python train.py --num_hidden_layers=10 --hidden_size=128 --num_key_value_heads=2 --intermediate_size=320 --norm="rmsnorm" --norm_eps=1e-06 --qk_norm=false --attn_scale=0.125 --parallel_block=false --init="uniform" --init_std_qkv=0.0524 --learning_rate=0.00749 --beta1=0.95 --lr_head=0.00759 --max_steps=5154
Each number is 500 + 50 x the weight over the matrix's rms, rounded and kept within 0 to 999. Layers, rows and columns count from 0. Numbers have three digits each.

# down: layer 6 MLP down (transposed), 320x128, rms 0.209, rows 243-277, columns 0-127
# gate: layer 6 MLP gate, 320x128, rms 0.22, rows 244-278, columns 0-127
# up: layer 6 MLP up, 320x128, rms 0.225, rows 244-278, columns 0-127
down243:429566475462513525553538538527568456417486480490473512445563426489465413439520539498591393451510486427475534487576539523458424503449556401497582499576505493470482574525578424469453496486437504418474530439539448460484473499489514568511552443423526418523544397504663568429562582587547507575437508525519422438441508497457517560474490503563492494378427498483510450526543568528533495518569
gate244:457516571471510515524432504537521523559426551535549497478515481427504541503527482521501464523469450501510528439425482562556463482418472457522443571526446500471472501499469484551452515512570498536570535535491479546557529516446588532558474515497417522391409552546513514528525472419542480456446449568542534524494505550529573527553591525555465505565492620599445553471449531499504480621470
up244:552540430459472549455495462468499507490415445498472524551562516527484578505570519392503487477462525394518464566533641492506503489493525515554488542523513496516495444590516435514502505536424516576493410519509487405507525501479469499445426538511476470531503473464497479563466473453474517604547475407492501515610527534546471559549532482521529506463469464525419520517550466462544502454408
down244:464516443474520542373551497487496475423456553481418468439606494460516548448452478474472654440505540481476421578585542466454591426459403513578534447463481496539602457506543544545593390518552479572425460563551517375461479435430493484405479502537531549547542469483506437527514470479448520462433488524458442486554534532590439542445533528425559528558502496501424427490506504575549492460520
gate245:453481587509538511500582571486463425528465480544416515494428489489502486515492514516481535476443546542362539456496496603525393534447501483510546471515493491392511567546479535550474464551527600484525443454527614474488405494572516402482533592471503555534477463437606527498519500575525484491457433521537519506471506520446511416484378455517580446534484485488542466542531485460530493469517
up245:531514519465441484501423404515445557446511548488402455482550532535507478531418604534403541569574431442557561507430519516453640581480463491428449477479586481445481451562507519450542579491472547534438436494438476561541522444593534466461462525516510432534497434609462529465439539409526518586521473528470506457532475531543456532514563500420436630535494502459510544513477442599483560517433
down245:532555482534503524494508488477500521484439534524534478477523476513491494499517516499458516485479501459527501523544420373457528448483539497568523509551509409442515490468492454477495515490576554449459603491502524435485464529440592613479531468477528509492528437508525544498461520459489528488504491476534479516532521488471540558518503587553585486510508614473511444461472540436464513571473
gate246:518404587464476567525452508429553464480432515517426559514545490465517484594558609462514601509439650527531429433428508514488544482474432565583509480511488488514470476490451490447496485440499399560482558507410503463580496481552465483442580445555544498478538493440463534447445520479502481453483436459519559475554472483549574512476424440566529526502532535523497579477504495455614483509451
up246:450520533594497487541515530595508475477507519445520443516554414442503443532485470565553461515478540460529462420495481505564520524398558430597457595487632499485537521510498452456565420493513475570426474496536451478385478407563459507482483590610451424421580476583455434479549411442549436526470571594437452470555483411437532515510555549488487540559562393519554470398430515609583502509410
down246:497473512516445473546528521539517404485544470605418564420569519594490415551476502504468469525504499527481509461613465461516453597488502485528432550441592463546509459473496439566503501443423453479485538400505473444416519472625524420424530442489567560578445503585487541508502496471597456544569495493466452538580498531596549581503515514636457471461491517453532487475537522513534425459433
gate247:466516500554539446522485476484544408515494517463462423518462438565446518457466528441469518540565492507471520517477537460449560456480450529415560470479451555412520514525397533435505542458527510536458519401573489472476516506498478529585506518493508419445531531504476541548376458518568586632525465520428550447558425526547516483477487469492456536530525531459541501480517456597524447507521
up247:480500479567451487533517473499431504508532520452476468604563578551507500510478528527520562498397477520462524530548477540527403579501538521449477456477467570451497417468592560486483440428532512503499484531531508477456475464569524472643531414485441426459568466436523426495468485507542559495528511517503500497466421479436538530612518501531470535495442571430561463504445392540517527481409
down247:504500454489460465529454561501499473601461505521471441474420528553504505552618476495493440494492531503529519541573530584412632587582547547522463539591484488546541461516597502495566604457502506503533464542439402408477508480490497408510480484503489456437503455504491485490463470495521550435517453465546509439448514448507459473505488586460506467461500632498519462589532546458510475519488
gate248:468414547556551472473513469597565475483438420501572546496603476553565561553489513639540467511487503532382507489503482475480487494460521479544601519470492600524560483433439426534471383509563519520538537444458532469495480433476461496530512569494510486472567453529578481490483536543464462516451531551503492505460494455453560495424502441464470513536506534533483446517408472540478408484545
up248:556495509464498499520433530455410471388535578513570518465470458433472449500502444498464555460503524496562534508536474511453526538491504445524417478482380461513483481419471521526379522498503561424469507502472503572409505466391544423464485452554562508522480569513490533510542501468533593582481476508486513530481381505416454586520557516520460459473609434456518481499549500496513557471506
down248:468432521465495536586483522408522493516536553507467444437470497493530519447548459431537593434540559425478523477526460478474502437503452582559553574643495491434584483481469529483502458393505506516493540526505549417514537532603385568565504564537482494526475573368499532396516519508448481511473477496548532539506491431518462572490482554496614534429470509495576472563487516421504505390590
gate249:474563535482513430533570424517578448486510554465462574483602449524497478510494504445497511469480490545504573558483561463564495554529492536495581507428512541537452494479490420537467482497494482464556547413472503566502505482482507449532467514553546553542507484522468480554547411546513530457462507526496479520518507528486477512491560530555531445590484557520475579539546458554476539452460
up249:473522461509385503526492509485473504522591463543446540571515483460483529604507456395498524478535498485521489473403393477477470377525554493446566436464520462484526508435466474534521504512473477425474484382440523516413526390505560433573483538518574499436491541519411425559487539553480482525527539522551519466550505458441520514471499519551446451489503487537525541576498505493464505444455
down249:516351481542417469548454482510576435441529451435535552525489438462468451549477498530558526516480494445439469411553515535541446528469552503489501516608430378529488502480456533468486532577438501494510505519559418520558535587602583425540551579556500490433472444506462575474439577470479421376676518517416555429418464410479569426503503448514511591435426415478587528440524504445495522426473
gate250:493548472570477559672606525551480520453529520484475531468553533484538542450502479489525487515463477481490527438460494457542478503509602502508464426454494471481500484487503499471466540534492511515454529450511547552479545496483436508485507526511497562503520567511505488433421474557525562503551434531546457552573460346494490503491532515516517541486496539532485537544474548564498585506484
up250:555518438518447468502575523442443487449510377506520296533469488513569470551502545428511510632539528554527545471572359489511526437498559532479439514452491524437513444500464386508485481469634515458468437424499548511516525499512458389463518570536554521505538525529474517585487543539400495575424401551549503528506429493416512504531448477603500532509537510469468511410511543537541484474489
down250:485543488463505474408483555551465476497468565427569453416561540472535434523449510539520489489477381525477491447521433478532462531518485470546471527572452528505454546585578540460529537525478489533456509511513400545474453511437417517438534496458543483455425551525433482508537481539508538509525503495530462503515464555527504482574443532547440455496567415471525397518467455557517464507494
gate251:487443506496515446429490487488557492519497512497539544495508503532477555518376595488541544592475518528423444432497376570472505526402514551488493543547483472538487552434549457551552577530616526507555420514506486490498551502502491548475455491445455507561501470508463513479383471510592504498437512504566562460582483533492510530511557367573509445539408503519568462507443460537458553434514
up251:457482533479465484488417509533477403498476544501549497470610439556547459478354531468547453503566528517508483400486497495540490549428597507442517517549528448547491478445578463576555539543484575487532501496588487530453425488434498477589564556432555525588543433467476501427529457489546517443422551555492576500524540513493420547547571515494584543561449486524558440529462421501471543501536
down251:526520474419504478461484511550555474496496559551529531465435465526532503530484531527514470456490512601464439501430490531451476498486475462519491485459416555383558483534532500582523466515542452508456523458498448437598543569568496567522451427441504446461513553494533556398534498492523519514572551432570508539419559472479458431527485596449487495557488534531608560522514541482541549550502
gate252:482512505459567459478579550537422542536577472448481572463469426436551481394569579488506512492517526544528402553432518427437417466418488460484472516411520503442540485441468421460522436495566423526529538553574374534367515509486541428536650484568444476543464590386576441413516449489447489477427490532513605596501555391541553491574442453487544482497489529470509536491520481464587539489488
up252:471501476457460464482462440425473445471532552522465553474544522470429497537491555477584449608490538472533416481529536495502449447455498475469580625479503569451589471523560634566448555516502508556498571506532402496463512551419525477494578555452496555577499491622453510500520415436483525499523485499431475526540448401550506474432367515570484612512503402567512505447491492530516474462480
down252:485418524503422548374532564485498468468528561472512512533529432437586500552431540511466357560484503486478482529482515617505622558496452541363510416613494555487382365408506547555433587559436502628472474521458588485521502547501480454578478457425413484569593470449438459553479511479559545485547514425452421444480546492526512496506494477394474597497506472526516492513502474507480430542574
gate253:445490501460526509442533512541446512559380435495565403430596488569480472517620492450476491553543545515534548419517551477440546502548547446461486399545588450459473576573576494535527571479647536502445483473467492463477537451487510530530463441483552476580501577526529496502461481525421595459554514527545524521465557493542620557439470542542457562508508530517526502480583449436479539407459
up253:463530586516514504465511514527532428388490455472487447460460449459542550444534471437506488463487504558502467515505507483600538470557472478472603531593516527486491531463488401485499567488523594475558552531518468505498452453429562544492581487459527563558571487501512445544520503470499482449554493523555523493518475495533570471524424527482450508504413498546605517463523442410500513470434
down253:495485529520458484402507448513466511486442489552496554531374336499433466569580481597446464557602550562472469581436527504435447480467557544528511512509523528435510486495441539391430472510467502537548516533498560450531544493479527443584466595555479496464530602502490457492521443495485487437578495490525572534517514507473542585492492497487464521454477598513404488536408534485513448570477
gate254:584558495523570461558463454497507525566526534516458443509563478460512499526499548476627551487487566475412438454465541492516510438547502479421560500540475467507469533484464452460482481411557469457577421504514444535534464422415430446563534507430520554545536454541529481438522519427490548475518558465527491367516485493497559545405536450574462429482515434424480503456461408515424565476445
up254:491497446473472494507461406503587604526538462488543425462502579450535443583480438490529379472465436495549625424487467474599572474526396603491460541558513502527522526495523439509615466547568392499511552526488518460554444496447566404579466423615544533519480524521503557439502471490520546485514420523555498601461462455525465492482426496545487498477478556511537548456473573499501498455462
down254:543611518531542496567422562562527481467548486468410475477476497570471442521515531456491470468466588408518454449435500478499607532376485484482493467505538503542422503476478510529429470483650529467511509509489493504527455462544547481533501474473504420528543417517514487538541464481472541481463535592561584478524464415535540540501540553477502498547527566532543469551481491488455515545559
gate255:491533435533527445546525534522461529468431504428548464516596560570489531531483421485519408511485507523511467425452463528464465512495539500554554446514443471549423530444471457494506482501488466548501535445506444453414543451518449546538557512438454595596572525404497540454475563505504527528463425525500533410476411507474535561463508492478492540486570549466488554535443533472522528458532
up255:532554512501485588483527498494435458505546601518538508483454581546450544508474406553563402466447480436490456443434501557428443533400465501578515538524465469511505558543461441491462439513506540592506492468464496491575470532585504499480519630414524437560396510527599567487503544471470477488479392591515423539490450498553485463483537452485541543546401488538508511543456529445524440462499
down255:446525540510495466460583567478445483447582487479521524479441497618523428609468506521511471490516535543544477489489480521440550542484472461473487492493512433487442500423438552514499554474472557522499481548541467459562565554482489422510506574516565511491462525422543487516488421529453567456452468476482577476589510450414560495489523499583489424515469519474546547520586479424541470539469
gate256:541470559565547524563490452551594470453468567530504581474532496515518492442494443445403548521525488557587488464494471499509540526546413495488464524432436500529428524506545445484494511483494568504525522487499482568463416477545500536472493430475459522508533465465586592439439573514540513455484514516536530526475509493524558525482420544500560613620564498562439457604476513534541457496489
up256:406483537512512528552532478476651432536512545495501451568545437540422550558506463468496520480478493491589550469544514539499561533427541512535441454496490494466563438484461499509508618506536581518531557563443552652536527507552497522462504513481419523589531489438455478501434502405458500461519484447489456492573484432495499496540487519495454497437523470523461482489556458461544430483414
down256:464498474540473535474480568482475439484490537441531487452553506533603486473533577471460501567495435578528491473479439568527439512509427521386436518539473458528553480458528535443396454514582517536463552476465510451388484551443478444538549548464525545406485504420565465554489468516435493457596469377500487565468473527480494472402488517528468531598591527468406537504509518483397504529545
gate257:393623584468491511513472425484615492535538409439589466471422506475647536440486485453576543442473597512447544484482566504432419437541482472524446557462516489447516493620513485451559541565382553461518558482444486500478445463458462436489466455486540525539559481459526491427498514564457594491427462430489498480527514516528523495421493611390473516509526450395509532447473549551549580525506
up257:454470522565460473482413531433573469443551486486504526512419520452514459484430436489535495527380477590418383447538552448418481514513540459457563608437507407523567510530457544582507529550507427517529527381519543457514422616429421483484445440420504543452504496533506510452461374498518474529430465440517455557366506380566514453408445534483496515541486590511519515449432497496467531520502
down257:494452478551463462533444499465610447550425512495478372484503478406477546574503540487487447521457472518480522389484427507549513533411509586476491500645464519437427452451522410455444556567436491440530521462473384521496562528560487449545489436489496433461457586525474524568467385474510526506563527527456583600507456508482428524548524543452503588513504458477526470483555462476557552462497
gate258:501522585434519609458471422422562577551442433444536537428596451479548397529584526476443576462522524498491503543477444448427496486527523544459555462495428531509562536547454459521541520468451427466478469535466561438538436539486597497535579536520506418393552564468478502535554468608511435493499472442612609513398412485489574532484414525559500409545461602449486441487513424547482622538444
up258:547526435442376583513388555490595557543438430566482440479526575533563527492560502361523483417456494490456537440472527450471453503546602490486534556541567600534478486510417485583431475553506568409545532507484515517476541487457441425534569403495530573504457432380437520437595479559503482509457471511430530428513443507424522427539518495487443494508509500389472555455452455476552484504377
down258:522543494438490527390493520468528441477501463484621420380422470470464552580498540511459581476490355500463460468380425509476428519592591537504481603520513439505514481482624539493553543486574587508536486519561469504518559535432425507514477500481502565488496429519462487505466507559481523440495420480415577527567554547540488477539453530364526483596405540505486533511499389466570563483440
gate259:504578515433488471479402466361528486456510526415385555471550498458475487523464557517495427486547476418528494432523392473405494465575556516535627505427511421553611490467580422537579387585562492506541504561481537442604500470482540497472496474556535484425509538482501353489377507524460442445576413560495574487468516468537488460439489498572473440564526546482556441564520496472518562372457
up259:470452548532468471634549555447498544506572483441436512458550535540485464447421432452490440511496476584492472513611387499509447528487541501591520489596432545406504477445553478564497549478569524537456450489422497400437459570516504530581471482482505517553472525503464443561497482530505552532534482621524474522500510580455536625493427518546515543520548564563519406459471548499491462524464
down259:519573493525438479526609453474503489454565462511428470535532607515443505482384508535513465498447466536535501487497549493401474513498468425489518526506454557409506474502534421481553438475480500534539469547491502584508534600419488535588465551500436431524537523504525589516418556587548519578506475508528543517498506354460537515528377526338452474481557625442492513529418481583486498488510
gate260:505530596472555572565496567547481439428488598426538459517481448505541495456502435453527458446549549532467529447563548509477443531502440406601424505467353534451544510507425468449581507506546519540490451542420498447456502527380417469491438609558443515605501523502525489521529557463547527627501450529467524477424463537515547519498463492506461534451539496485590542640458585470448411457516
up260:453524524506555544513447483501459452455465453448430407542440559554425527477441478564520426447515556513507546474434475517578350534504479493593533480470429505475483516450504452498490392567520490621519492520476505353509546531450494483546426521557482519557431481459535467392593525475497478514430468498541493453429461467397511472496505513468495538407661459443535513560426595510513425480510
down260:490511540516510460496467489497473477530511548475499573521549513542467492544442435513577459545555497507528510439568569538498449511526498537497497508472464468508459531496542531524528542469424510544470568474479511494481550532542484424456488500561457507478477504535496489426535505481547497540500430510492498455462503519470477457534507536543459524480558500476593440544517526421605466422517
gate261:573438421456492478463505507480490470572380499413462469545397506509637565551592563495480433451447522522535412466463502482552552566545496560459522482463444516408516507499491570482465505461480481500533524523402451460467500506467512555492540496449507542513451575478519486542567501496516502508544519520506518470393527556527598478534482569488641541530519490505472433509517488469463580553461
up261:447496469535543524473508511516518418472590582510508506389515537516417510559427500437470486554506480452486600437457508451467550465461505457569490571501434549541528520488517439484551502425534538487508549422546512456455552453579496496460387505552497426533530492484493462578367391505548435528538495526477415495466460490559441442419493504507532506515477547581575532441478457451562493385535
down261:498496502551550558442550487483588455512461529544539499517541592512484386506497566525508514494481531502501477560493445516513465455549401443436468470371570519481504462447559518525539452466528476555559506589532522524449470496520481330527423486504515472592541456425450441595572478525477496556522485448448388560593543475558562485594468515507607442550511525570387491446557583449408444502466
gate262:475565525441519456463442509575479491479532551440465540440490425463506449516389533508575544525512555539409429477577564539510505489566485503499539438460488501550533475554455476478589554587477456591530521425521513450481466541529557501565485473528503579438496557503434522551541526502432628482504516480502516472609454604522440570508466506420507580539489593558451496452556425531527628525466
up262:426473447454464459504484594540514546532423489453505564549471533433528395537462506466466486525511475518385543430468617503538465584477563499500543501401451600478464531474496498506486458521409554460474560441542594490498406409500452530458466456529560496522517441508520477599549544499523542494480568505482507484584463474513587416474489524433514397534527493478534541485523440546497582539396
down262:433441496504487559531469544542485489396557522546461451429549503497458562488584507501530460514577447473491467462554534475547474571600475517562496492553533570578510539459507595494545530503465472507489561423521507643530591535650550586475578465514414480531512398486537486422485529507446516454460517514408486545518605516509466483443549469573452603513464484525519610462512465512502439514583
gate263:475528529473543512485450508431488525531489489418607530498475433533489471519495585455443390566470458536425514481512477551460537487541527535532544497515512493516511474389490487517442619438509588594493460495463447502526529546411514522401486318519500608583581569530441461504474522580513513523414512436451552546456507485415530493546571477514586645506499504440544459480576468431628532497469
up263:527465501493467569557573481440441408477492475540494449509525520544466511454569454528550414512455537534500478530516453543474614418537549505557530505464561584501497492528479567480575440534404454532460482560532461599554483483536590509471464506444448461507517504527559521469488508485613467481470560468534469585512589563535569536473422534445510581472536500611547468496427551527532546424456
down263:482539558443558540492467469542537498489500509604513534479516459472450486517483482485435529546479461463424394568474582497475443533493511528627552423504530565521582532503439546523515443453451506485593498490554598511509478538507523509545503529520511628422502522490665624548448469481525643555450464534526510516512567529494512444559513463570528465601431484434374581435470442534503461535477
gate264:488457453400553508476518424488450522438609480481549529420480529467556482425454502577470497399573528536568539491481437539465587488448498476347492528498427485440428450494488559533468470528473525445507424443449461447401514511424475459520518503540484527502446452486508459552484576541532517420445534498512441480510496534488419517507492500483494541524532516470442403495426519500489435457465
up264:552519437480437517538454510500531541501429523463523456517528538499489498529564530488484523588514444514514443465480542441383508521549528501486615459478468479514515520516505505565403474467462493536604565617530513497494501538516511517506426535538533408496499520475525450615500407545587429534542395508448497448421435423527496476512538521536507442495356527506525538456576460479487610555535
down264:437458503551453539491511550503473531477483476563471473427469514529410460475525560485478476485465478539458470606508476508546520513564455418469428460508596519546474435461577497462476489516474493528605437506353485492458541542449490530538516450393471561523531432358488525491470529508443487554460507524569495524555491483580456453509494473566453489380535454458517454522525538456387506600553
gate265:497468524543445586498429492467391518492477474502518522518492497453529465495553481492554468513471500559469450518421496456456486433507550516511525556471501542444511481469511513435446461455534486549420505537563565496495515498489536412603563452509568571520501487452450479451535556516407470524519510563555501542565475434508537590489503505602548553423483599525499543595453498434589421509530
up265:426552464492440468574539509455518494472472470405505503497523509525504596471486573535563533511448406445533509451533429474454499483525501462487524504547481499479377459453613466431506455532471463527563576461515533469573524491486510479539544442481513435532479512530540559417600559508416590414534496532472428450484534559506516518480425474497509479502500482462486484537524506452528480480466
down265:387419504386500539462487516579467583419445578491493401514571540571577534495611521599497553552550517511513532506510471472498648496415542517555487495558476603504574539479472482482544565493552524470567520524506520525542603511501455498575466483541517430527530437469473554474513488495532470512505412493513466465546457584459440495458481442466506501579487478497492552489568437454478460428475
gate266:504519454563529446488487472497448532598459582458498494582476460483492502467506464528506532485431505448532548419491496487534573535445427408511405516579517528584456529454448473493559460512600451422488516545459559595444451461522655474495541583480402537571448466574526580369487465554586533458495455498482422533496548597497607466478442522595588459508561546532463478558412569458470529506505
up266:488488458553495457509570463481582443530462592468547409448406508463623468508584483518443469493483483489556479563542565508540514510471597528553535527473545536531515544520465648562449566467554583551500482433481449503567570438469490551477531508523562573499509443561524475463485532571515535452479557547538534590438512326502434504535571558497517470454531509431515477555450545485525514530441
down266:445438465534482477522548531437517453465472487539421561521451488408644453393529560552555486506463580549458501549556528547597472450459531431539518611468508566470550524512510492491395369499430509548443521419472530482594506511526509452507493532475528403540566481414515381444497526454512367602518477526529513569494477515509456489509526460421512414504443494505391511480527480507485524443474
gate267:527514444488497501483573460499536517421464487486444502535512432363416537413484390482490512624624602501407561549491475540472604469478532406455584363557489666488444531503537424466415502551538533550534525466512449466484381475420600463480444435440573489480537516479584436473532567437532537525466549513592440498438438512466393588560515482427457442503385527469557548506481576464538521496580
up267:491584505467567497458554480493563467420552486529463444471475446438528567452517394493520566520565628508534456549405460497514544422486497433454537516600453519482520560535577510433585503549408521539469523483432407511524486556391564460427576468490497444471478471525515503417474588505524451552341411455502480517427440610581466577434514463631446430488427475427540502426596559466505477589488
down267:536449483457415512428447547461463449497441519513579450510536517511480528604448591462486497574515436426410485483478562444426489561500561466411419468561405590576487382529558496496553527444497465516508474636434465417530495591532534417518554434444538492549516452405393514521454453512485548545531460522511491346439439460558423573503504524467476571456479466480553536573514415502556438505550
gate268:454533539500593375548584456587395489520472509516464549534492549579567443501551436488481471469542528546535535450462495382595449550505434500628458474425502501479514383504548467522536452463528548586393534568455457425541474542543416422475645534502536579532514462509482519444452545476488651541516535562602493453453491600509576479505509463484509408463508592539584491573441457491528577442509
up268:445571572506634523504559437490506508562490529462496569475575416475444431456454427508501424448536542541484576515646477521548575484496447338663529523457402568439439527460520542478469535548518505641428553441602464415393518533556480526487514501488513638531447529545485508469522505517500553469508509542522572448566551521475640511415464496431500487455517569513554415479555490487512452416523
down268:524499502514534501529486626510505510516512504469516523460471511586475543503416453432554449477464475469613476464579452481481457510510513412516507527485443517416414523407507477637476518536476463491453450529500522507503437478570448519487495489473514485493487457491500522492545494506557507513441585492495471513468473470481492501534524534471528509504601569523566510491442513503522497497503
gate269:441539491520540427524487486522493400588410453492559497473531491515401475466532457494517462490521502468469488429482498497523487582534480581561458585485522529485529429513544556511441470502448484488486513600529560473539462458464443461467519529537459518469452547468468474504480485450554478497504474497542444443509500502466491543532475474560602490562479518481576505492413492532422485451479
up269:500520487477469501520493578564496500433450491462360504507490504527468513489543498511462482465436525555546488559607510552498543485493545430462514504521467486476418545440467470511581541489403518586466458509491472454483446520459510384465500610508441521543496517456445572418473523538488463500445536526462454576432424510519400508551449540489413535416529523433523470463557491501469469454577
down269:527489557451617526483580443542504455548441496488540453472477447557475529566502483422480478445483547477534514469498482537471399501591438462477500525533464418520526454529562551502499434444476506480514515566486459437494517480489542491481466555488540450426521528499557501534511478592475517487490479474549581488440541488450574545521431519508489501500504509510457550506480390491528628556482
gate270:566550527419584423557447484470481479502509492468480532460474494423476434477487581577503540477491519524531505499566550501542457602468543532469500529473606438619466596522402603592444593483482552564539496556562530455521543487445415484506484415422458521485521457399469465510435609494459447426461356564548540408480394553515491528602522447454482490513407501524568444511546510506520484472526
up270:557549452562460495552663480550492412550538550547510535558473580502545515389461495472523470460593452551441400465519454472545500515557466412488427494454546537501472493579522474414478577567555498499571473483537547528472478561442475515456522416500433503493509514509519508544553556505493525475494346570530460586360533521497477541523461488504536487413475483439555500560606486462517497541420
down270:525407462443469486444494447482492538490480535451534509502541547536499465504493441558475443578473499424560594430524528500532477491572502468472520565518454519467568565466457538572492466521473434492441499448487392430607512470517461402501400501533536493514548444487446488549459417405419414537567560460491452553510500443544468428542429546488448503567521467555468484489378477585446471415506
gate271:418461483506480511468501535502549483646526574475484474447508498446476460566539510525497493420438539376461556490451510511513536478444549405440593436459443543457490465510461444507478572546480547520642526491479492523628484508474514372489504610453415587545558488513634529438508530405542476449467494600466489495603543529561483476505559369527526461541419519463461512450396559460446529552508
up271:585456496530472442454527425488567564617559497419478538547501432544472513524433583547510493392400533451418506505560456462568532464557529449440483528480515565480514522422538517558491521516622462491476619560435564518467516528420511454587460467464513458467504530510510526475623400450484471422465564494521498550493470428450530517509555491556513481482501538501623525476463496429427539530477
down271:494441423590473541526503531504439569481568423423592489437507565529524484453467460551473558540484516514496596452506473566522443462499498462466471553509448561516463423512443467425536404584548602565594504469551385508533464471556534411520519530498507495497490530457497487378564556523468464517552567484425562557507455478429467502534461442477522496617453487580536483383460478567544507460518
gate272:560539506505479516538421444469495543514478533540527470493447510585515453575501484445563510360475551569441522474495508536457482541552476488453539532525508413402464473530461462518579468428501579443597402509521458455513429488470536468479488533461448509439513455508557395470487566502525516341561482483476501473474419557444517404482479614488542519456497527561480526457598492462429580558439
up272:526571566479494522493499460538520539566471487406483561603575450567526452527466482451558543468539519497463513538529442554550504477466521494465496550561473455499506524558498526524575492508547510525509478506502516466520508514437549519537515502592456584522511546516554534433433435567438563423500582501454632546545432525481528431455452548535510519579447577476498464499517482420505492596460
down272:530463487481592502578471499505465535556476501454522501552411506432531521664484571421461544475447505518455455473421522556485525362447455496502481519532405480578450463544501530393476518500591497509474477514508446560465456544423543531628546452488469466480552489591586565383464534439506474599550443553513487541528534449513524491461424510461476509497543592433548571523540496487524471481503
gate273:428456455424472418432573402494489464450560417417503518435454446412482474463464517401429585505499536584481458593468534484485531505553539511373515447486467462614470475478497486447470497482462461467525557414519473508491519492422506452499541437439440560523587487378546473483428482569540542481438427478528488497429597527429497581589460433554481436506473589490498465476429546512548529590486
up273:471562531506478550596574339522505540442474598500456499488411513494532458498556529435422511617599460491502477515519538487433461440423570518498528536383524424517424466438437468534500468419413531511520496398539420468486501507505435587452547482511466428514515518542366529500489465550415583526435502598443461477501450467491462570508538519535442478486567538480522465443505449624548535521480
down273:502557448552423500534583510657580450647388493470423443507501538530508491507511467412417536544633562514381524534430501541495474455517468537557571444545482563606588502532449448488428588517533599529530450511478556488424509479452479543480477528599465516542556429453600565487391492563589576458510523420565465478479538491530505522638452523530570534466488467502508530488503493620402473516513
gate274:619496539496534524447502481559480548511483497485490400467573526499453459587471445452479492541443603541453516528504448497548461547596448499478603414533560559468565477507489436470512477510545489532536528514611487556538446511477491439593487475509592510517451474497584472439536478490497475581580534500584560530526491581523517404573477482397572511454448479553531509398408423463405549573438
up274:477447503536502581485506486516469440618468416469487527480513548441463414398481551529478484561494629459511492460574524524521464498485615586472517560479490545455508515575464491512461502509468620428512513496408532542461472432585481435505493552509601502515498483538416562481473573585478443498447456410563529542543449514494497505550489545493490465433529538509530549520477551541624516419611
down274:463459469529496476530528449541451468510477543501362519444519632537488531436603542524496556521641487462528507593530452583503568519450524473527522498509482581588508563492493511411564517475518535503530534584363513483501498455490515497482482512421501533504480538482446504545514614527459515440378554506484431581570483389526551454466600490561552524475466534502479534573511536518424438629523
gate275:505430421441508480416504397561487512523539578427484413493531484411456511448646497509514502464481536504454507494531583599487484430421556548627517475509525491436518483491561477393607557528535521535465570471649503511583557519457498438516485457557536491517476552448500470480482497509417473495422503509490484516417455506534518579507474471553500473471414536574530503502493526460569421515620
up275:567499596447487563425495460479494528476527448456493495475430481415510485509416512619582637583459563508476518588544583481464509605532469416509481541535525553479551481478579528498446503475513435590555517612627572485520590525432384519496519442494460486503492485582533589533556486498452583543557501392509552469548501483448531416446547486507492479516560497509490514530526466503522494534459
down275:593531423459462430475375532534582535576556536455448564503549528476486402433501520528470516542464483590463454468493452549462381372523462594461478593531508421480492546570512511522480570412413511395497524516448489498413455502418451563446515586513497506376454449512478422537456418619527388492513501499494545456514452484419468605519503464359518562521518457496494527507437499515517511538455
gate276:510562509572494551546550494476521341518540450479564508472412507486521442576531483505486443473538489563410436449489519543480504552458473463405471568396369517541544427526508437540549471479482442489379477555453574470536480552460471454501512560569483521459518535471520420464569497478458573582460470403502534494549552531446531458540541551591516496527473500525449436474514567531510398415438
up276:573448450498415565458454462546549557509506517476424510537632611576503446552423474492416522526558437473534410507480501527501527463560554525506526412484479462476476567560486450520494500530506559432537540398500564557413494532482610508508495514423551505490475545506521477506444482487624431511482489466553585494513511463503445480412439539565426552543492504486523487442508436469438491585510
down276:500581557516495505514559444523524462489422417539489493536520513502445467452458588512494501470406451498570454532530606511508561540411454439434538568529471420602487482516501583442505502508549418513515539538447572527443479534527524500576496474440529473433515473537452584497592405422572532572475571457390452485499523558588471482480464535535464542555549470497510529495506580419369476519539
gate277:540547492545523419514479469497444487516428483615496457443480505484448554502528512449599569565506540470491541565543479582541526538459505530602396462573496610468519480529535463488447623442487440520488553497529523489407490491565533577520524515442546497514382501445502570533455507493504450464477534514444504514498439535441495548567543636448499491470493488490548550494483528467531530454532
up277:480505518430468407451540531505451535511405411494569561537476558446465521460426498514538477529478570429500620501551542408590481554608466513529596524501583546474511510509588572562512572523516583607498399471575496489587603564483533596497501522543564462512485593448481403491527466507489485515475494466443498476469574452536538465567428515525483555484515531482401429431409529462549601471446
down277:489513486505541455467480490451507547453516500426515488555543516521523503496546512466420496510457442501530454501497530499488513528511491510521509482483536407541555468506430492503491478510577471484553534519459496430477441451467533506534511501487489425494577509543453462462509579428466494537498451483518454530548545534513512523493466514474555487494496558517486463467521458445509561532529
gate278:546616505509499493532440468566511609568488511415497448543559500538463538489586552521515508606562419530481523470485567468501528506488529475545625456468491502415518437554487447485382500522499575461597566577477524557398506471446539484444504481587553499445454534450538451520493523426498420470541510571641504482472522513477454394471555516527503523569475475584493556547493503498518511511469
up278:386442488477510476471465489518659547536497507448447506539577480610446496399451424487409540656397499526566490668408525527461524610535420539536486505503521593558405536529598526525516564477547483509547489607435556497443523556529525553420485515462513533512470436399488512550522527523557611422549543444550514405474421502506526565432441539490455474527572533549548470501502499445526489556531